python train.py --num_hidden_layers=9 --hidden_size=64 --num_attention_heads=2 --num_key_value_heads=2 --head_dim=32 --intermediate_size=256 --vocab_size=7944 --hidden_act="gelu" --norm="layernorm" --norm_place="pre" --norm_eps=1e-05 --positions="learned" --qk_norm=false --attn_scale=0.177 --bias="none" --tie_word_embeddings=true --parallel_block=false --init="normal" --init_std_qkv=0.0207 --init_std_o=0.00489 --init_std_up=0.0207 --init_std_down=0.00489 --optimizer="soap_variant" --learning_rate=0.00764 --beta1=0.95 --beta2=0.99 --weight_decay=0.071 --lr_head=0.00935 --max_grad_norm=2.0 --warmup_steps=200 --schedule="wsd" --decay_fraction=0.564 --decay_shape="linear" --final_lr_fraction=0.0 --batch_tokens=32768 --max_seq_len=128 --doc_mask=false --train_tokens=141100000 --max_steps=4307 --dataset="wikipedia_en"
Each number is 128 + 32 x the weight over its row's rms, rounded and kept within 0 to 255. Layers, rows and columns count from 0. Numbers have three digits each. The size before them is the row's rms in percent of the matrix's.

# layer 2 MLP down, 64x256, rms 0.222, rows 0-50, columns 128-255
089:093134090072139107123159082131190108074100159090163155169154132107155085077180194142140139181134130138167142122114123109147112150147166144135124103121138125121128122134109167161134124146189145112146154120131127137171211083108107092094139149168141173090092049113102101150077067144166085109178119157165045049130116029069141144091148139079123150122125085138139112146162128135164137127106
102:153190142109132096127109224089153136123142098159147140143142107144102204065157109118161120125164152134126122127147092122091162142126111168104100159111137146109149124097146157128065083184132132130103162104137169159138109056115136077120172093150156029114129102121205135109127159127191148145171108087171112111127096123070179114114129101137181181097101131134125127155070152135096105142111
098:068112110157131194175112076137129138162089164019082136156120079140126140082158134155087089124174148131143155124103115112158129119053106159058087149145122128114080225138134089142133133138194141103145141123147145142121141079111130106120080077098106106074119181111132150139162107185172181131114132116132105092028119144132161096108096122174122101101125083138110070091102105101156085172163
097:125139152128084162167157076088158118104143128125168148101099112101096122090128126124099149086112099218120136144081081118129133147147134183094158158091140151212158173146119128141152145188152118183101103141155145128119092152128159155209096140158129115152122192107110150078169123146104152215144126118120209168078134115129119132148140130136128131135130122107115123164098090135162132138098
101:176090150113100140159119167121136093144131167138070166169182148140134119064129105148168123139098108161136129145122146121107153119094107129115149179157124183111139138136174137166152101162096130112145095146119127137085109152130122089152133130081077168181138172060099119159153115128109191139126079130114086095120162147119121131086153076138105131141124146113106098130044170082171108113124
100:138128161160170188185177179133078055124132131130130139085151095142191129049170144143155153133112144137151059148121155145132089173166132078129090137103198123117149126142148101104144190132109192134181098174211141057206077118094117116117135129059131101135071111162190124131097115151145062097039104162129096140114168109112126135106116195148150100144149167145141111155111146100161100114046
095:127132108129172210183114104124213143116153157121112166147089203116053125103141148120105159150113171123138143177095109147135142084119134093118135140129158107076138143139113150152144123068119116114143085127145124145070181134156133134166144133089146135169157150109094116124133084211175159113141086133132103050107101112108158091147108126137105149255106102107134175101152177109124123129110
093:176138157179125174114120116118088098141133108144188187072147103199193113102108109111080194185162179181085113112143125145136106071148064102164198139142115141119143132131153138123189167136099113185127102150139168086085106147067120148113131088158096141103122145150132075106127154140152120109048128149155173050098120126143109128132131111108123083135128039126122129160122106155115151169141
100:200164137179081129138096165150159112162159169148156084174111130116195092075084151188080095111091089127163084090142159138111171133145094135185175126103087135119140158081155133096123142141123114145140104163148151134208086107141111117150151119129179153146122139164101111131136031178073140102094098104113146118057073105112098131168148092137149099100202103070140141148144109133152166157119
110:143095146051080120130198110158141096108147148121133207100133059124122133073161146152154121147090098143158105122173142096085145151076136159182075106162119141081145090184140150165154150201129105103121150121105134144103112089183165095146088079216145138135128091111115168096125092132144143199087128162099172205074155132089106098101128133124158148103129114137141038117146030183163124112094
104:170119118130127088161108156098070111115092148123127078151089084090130128128088134177123144136109108112097150128171148088081139148127132123118059091153120091141098134081131136116088134101128093124115176154049152158187117150153134118127149131049135138113130142211139174150100139086110154072033048146122142144134155149111107155129141198122134079082134134211180117057129160123165160105203
104:126152122117125144082121123111162206117105099123142107169211165105134133096123123172110122142152115159059103121143164110127166134147156115141169110101162146163127111128119150155150127163088106098133088142139138098094154129140123102106105186145090081167105118110138105114130201132145158121124169155088151212175089116159143129140111165127110090128157088103142073149184061067093157122099
103:123146131137080109155114107112117119117153103146124100091150102113107120168100143168130088159120188119096116062209148083178135142129162147079059144149133093138145097109161140133170164118121112114161116150140125103089155091111113150125076125129093155048162205080122129151113145065172128191157140099122148150156111121183160106159140137088114103066165151109108079164148098125093167142126
102:146128107072167118119123085159110130134125125160072190139126133106132058160131090103101150094082180135162159102134135146158129119082119078132109114148121139143169098151138135146191127076113179101158059144097129107133190184144129098099137195071146081095074147039112127170109072138133160203107097147129132124140126109118108111130166105107113144167079140149150086156142144095126097069071
095:141163105155150148115147100146196127145171116160097109137143053126078188143098159190133120133123154110114094144112092199133186111071158156161123118124124130086106166107124092100130151201132127160137097171151154147066118148135161164119075106132113105144078176079101083178140155136122130185085140077140104148131128123102174129110139098132174105167117103141155146096119039148153194127086
099:095086142180145118169113113095148107081113141229150093118151090075097150186084108119145172143146196108109096081197117144171194092149162216169123115131152153139143122121132076133122130138148136107150173094135139166123121159161098110098123115127156106085141103165124145154079122076127143085114158144106144136169149125170135157146110127110135139140136126095174133115141147147116146091134
088:139130125113161143129109142116159101128164130185122121098079112137126149152122155157178155131091091126154133115060057142126098176106141130121105147105169137116169076091174107091108107118153135127136159142105171140172134062215048132059181149143105122068162136146098171101123135182189108131169163114139142142121084172113168127143054100110172111062118082131124098122173174097119063157158
086:090121148115128135098119156156120103048103122123124128080193118106148120123106116110195070108083146199111127152110144112085143152147154173137107090165091130071173113162219147119181140122144135200148090105144123087164110084132094070126139107165165060082120091130150114084102176118214156125121081194120179094075160190113127155120136122108123105125144104129157121164166107146099092123125
108:139144123145152172161155099098149116173138108086066171107096148130157130139156103116138132159142135102148103140148153106095084120099099102143164112107075124169124129154139150198144169143114105114184149159135107122148120117178125126182186105160171096153139116184120092137119130132107142167137112160097133091164096109133126082090072074134060155050111138137139091139076145154171107121139
107:135135080098125189132165136134112072110145172140126134130109142096160176128110155090183140140145122151130055112116098118118126148131103128158098134115108166089158148079155129125171153138086115124163094129183159212174134086118104079114098108141108148141139109138094116144095070164140118114076135101110099075095140140168084161124111105119108070124121129101172141113166154112158128124153
104:150126127133098159193113160144132088120130162124119159159138176132140120129117179050140149124124087153211169127067158127118183106142102154175158143101128117118195133135139167161117135132108141168185159101121133082185143111108094124112170103141146148159156101129091124173071053181132144059157149159150134141129105162124129143105117067116156149123136183138164164163166142127141169129150
093:165157109053090147167127120126097102116084178167128043134106166096122139108072128136184140151103190115126119149115093077152144129167184107118089073123122122171114095109136157125083158173180093062097130115139115144105138121128162115109156104173127149071091128131163146084095173127144122131116143086127091102100120107125132147160103113054132113120120076104223123118164055166121075088115
101:149151150102135155177068194155018096101164170110114156119162049122142144080142138121129079150098162134131119141080141118119121133069107116086107123136139100136088109098141085149137071139184104148106114084162143128123107150120155129084052092059137141107117145111078067132141090190097098113065133141139098062141132137158097099179083151195112145160137179073104094129088109119133119117122
109:140085093097121112131180133142142092152194116143122163147162105104101106146162110156120151115091139158200111157058135094131134114157084177121139140123142117091152055186168125127084108148154120169124098128121079115053114102116161118156149113152109194085178134106096133139161119123137139165133114094165164074120111038162135121143141099155112132137125131156157134175105105186117117067127
111:127123056134134140171103119127137133157153076094123159125150111118150140169135126127126149135116140143133098129139098123114132160135129087127128177117105166094136096154162109165124197081165138073125121169141165131148141200150116086171096164047182186190142139098089117131167176185111103172075082107135109101089057070171149090149123123154179122146139112126121127174154144091137169172165
088:152133074154150130138087117142196127098073131089088098170146109101127102120223109154165121107100103152186067112088178173128152186210140096171129087163143100177206079089095155098150142126123168132106127109099185067183096130168092135099149121189083142135154072136155145133084153117119115085157144163113161108153106122164174170116106131168103117150114106153128089175173097164052132115140
102:115141127141089097105105069114103099171190140103117134147098101148072104106144125144170148112129140129161132107101162121067137093068148083096107109174130126155058096116059151160138152193168111209085111099145162201108123093125117177098128119113131148085118124183170163135085096127051108129103136156132116120131127132116091130106078091205147136139151103191162096136092109127159062116134
095:141133169102143168145143117108115160139069143097163150133077189129106168102113137143134127112136169151143103137124121067120126116147112154107107151030091116150098154145102131122155140109170013147113107133121148094171140105088111119162130105147081136151082160112156092130122139146165076127119081129106158148165129137088161113072089128126104105129104119154101121075140113148128112060113
106:147102123137107172150132173175108085135165168151123134126139124108140087123203165120114129119085148154178132104093187102161137102124085100097172110128121069118145125136109088126123105133102112144108092124163176037146122167068157099152086151091153143179174089123092089180153063126090132100107130116182130137169204140173090095124151084146115114143089175156075146147119184109093189148133
112:071115125089133052158079112064110120101132141137152145114103051171147166127116137114136118127119079178096150103169103154122067161050133105097099098166077134076093162168096074167130100138152135086139094126111031146128191125145179175085099128112126082127148141101127149079167144114174124148126136112103088162120142184140113119125149144041133128082158113102104041147121117128136150102109
102:111127081112149113119130159139122134156109106130130135127139114132130108090119077136140163074144108152092087148148101093127147142072099143135079188162143155199075117124098085149127128113033175045138121118108123167161111153123156129091104172110072105101156217083166156118094198122180170153171117120173106079092155071156098071206127147139131129128139156150151169153159160097120141116119
098:186063148088104142164158131126127143091065094158101114149129148129117116146139140184174094102109043154113142128203142126054115105196146182100129139067121112048182096117147129109115081129166117164127147162100102133130170136142077116106153127123112079144123093202127131122105173058134070084135141159153157117058195178107088215083114120186148104139129140142130152085150147150080087134197
099:160131103117159157178114057169134152141118107075118112119104104183094145132142144134167114141139139195150126117122116120138103152102093152101174105118123113095094196179063184105167173128111154100165158104152113076126144112112146078169098145191165142122132138067153105113141103110164127145164114158145149113149114057135132021139179121036092099123090085131110150175095048146113204113073
093:120101131169152137133125157062099125115161135095133113151097168093090113135151136153155123086153137124141156081101114106093135120109148146116138114179147141111123136168147142137093121115107115130158164102126120188105162115120116124082163054165138197148127130079135167145112009119069157136149114117138115097119141144130172165142139124159101093084115160170114136097108134083115050098105
099:079115080133138141132170129183130118126146136044155140109185147126107158140157142075120131140087148180087175146148132096103121095114181151150140117207105125082118191169101135135165109104183173169155053142113115095233120076096140037104131110091116096158108157111129128154123127100126148139156098166100140161071149165044090165146108129095069139100097170145128117139162128084108101153202
092:130140138106106157135138188106107127146160132165138065132145093109132107068198159142088081112172090105144131164091103132137180126086120063145118115180139089104096103100199094138177098100106143146139073139147150187118098067098140139135084135170117157183106167115177087132142107102135149187098117093114124111093115208108176140174121145129108142190141116159088127101122141082138156147143
100:133065131115159116102107115081140145178097144152102173113143138110101097167094100153142106093095093153098176075175105077175120142178130120137140111122127131130098173095098160109173147085160109133095138212084120107160153134114108167150165145111103160101133150189103129105079117168169104088101133176150122118168102202109156139153135118104095148134203090104172129140104171137146095125148
093:178141050131101097129144117138060186114073080140166126140099086115093122118150150127184157187140112158107133094136115142091146215099130157112191051158178112122116113138084139157146092072119135101139128180149117117097119161153100152142129180038094124110100113157091144152103137128120131105108192136128141135169174164128148176160094153136129124154142149108105126125135167134134157131144
096:234156116114146093125181144107196144065187110118141091163134116092086200067133102152154185145153096087079125132091101152080129157103105039127116186139192105138071112117076129126120121145111106127142125158156126154153123056138089144078088096170110141111126137121156105126094149115133145104127123127110142122176134110055129152154107117108138112051175159174162100125146070081169119100192
090:152146150046169110064141229121097118140123173063145074099131123058069113119115150128088146194192146128091158155103126108172118119198139138162103115108104127070192156137107132118187107159148123191137099145149142093107136155127153119127157122135074161079095099123129141146108136129117114117138159094150079211176160090090108132146101115066081144123057134122119058170144161112116104131126
098:153116152159130100162091121098165055129085121135133141096198175093111105158117103133138127070122120135122161142119115121133169106184127133150153107154162139137172072101072151163129119117175140122096121149131144116126089157182241156073155103219120149149160074164095147112097177132160121124164139133101157110093119070077141095219108092137180185142124150186137127085111155154116109113173
109:114097231110102076114076165103123055124112122192125088117122109111147129103107139144167148138151129156112170163092134133106116122088099135099109095113137115180143117100140118141119171083184121165135173121105113101098147065136178131140088099185149160130113079108095172150178106134118160202177109121092121087130175134138166177159133143128160148145112115130099094096090111127146114113128
107:091164136078172110102122110080100090120180074159124107140156114088120093151114106121127115100128127156128161160131100119140097122088137139139101106151174120192087084111077109134057113113121143161158129128084116123105169112176132152126123168097073121075109015117090136117178170109109125157166119138124096180143176127149139159062186172152162164109105141106098080111173139170150088131124
110:144162173173180140099086152105111153155122109137144115128186105135124117046119075107073130118105183117137123117059144145090109112159108090147148140155137069093171130101154156154099139109114130133132077167137124106160067105120136145100158115126098160139111187185067097144153115192115091116124145120141152102121140153103193138117091099129128109103099159118124159080133182121118111177120
098:098124168147147189116118113073183104154106178160112162098162091143136120123119086104118139122141098126092120118170148136164183115080114173133050137176151115162117137114156093203155118112132094142053147165128130162133119061139147178105123072122104194096127124097099137110105139130147121142079163059113129150083150196113128129105137106067140145163165101088136099112153113123174093146093
099:141117124144121139162102107102085101125180133054081076120126103133192116148140128187126111106109044144078118131059111131149138153163132143135090140163103161094144145093198072132066136135055139104161119136108162143107164170091129141121080101131112148122184121107121117144100098136152110134125113089156145079001133123177078153205081133126106083106156139104127138142107167145136142096147
097:138172129124153141145129111131122117141109069122158137111114113150156111146186063145123222100121104126149136109123151174152115107120103156126096103164125133166156140112044111162180147098116144192195036167121152100133086099108079118119093157092138126087131122150168120189113183156167208125138145135129133177092136067079131116173084119114113119169169129090152101120052130119125167102160
101:132108100144166131159130096113114173129117141063126111111135159162170140111105127138117127155182133111109080100146081101121091185123106086131151119100073115077088155138187077102097187096145145137125115152201122132123169119104181070124108177025101089118104087100135125161127129149140093123081164134140129153091101207190118140149123153132149101109115062120115120126144172112150117127061
113:078140084173144136121122157156124072146117117092151101159094101128103149028099189058098157121131162178126110130047134128138080114095141110144107091159131090150097129149108111133153146101151104095126117103207092099118164129085184103129114164120141113138101173125136051149148188151116097170053194141095069132132146205151139125157116094152097131107132138128054138150167135102139140152140
100:120083186148158086144085084125161106165102105192153107143126110159121117103128132156080119175090127128131164063143174131149119116110079135145144127128147143113102137039091145101133159108184121126062094192153073143187112134109104116087118164078120071115140175185040156144091128100120089049073111096198150117150081125182141164186166131104095130150154115109119145113081161129163097132149
102:109129165134154154085109158138114091153109168151097137149146075083170130153148120110146138143144084143119101140116095151120081118132184101089156152112150116209167140123100092123094072154132118101150209025108132098145161134097169116109131097247126144129118100123158105138154150154084133154155154096128155141192150141087051123170077166150147124103132190096124139126130031106148138140111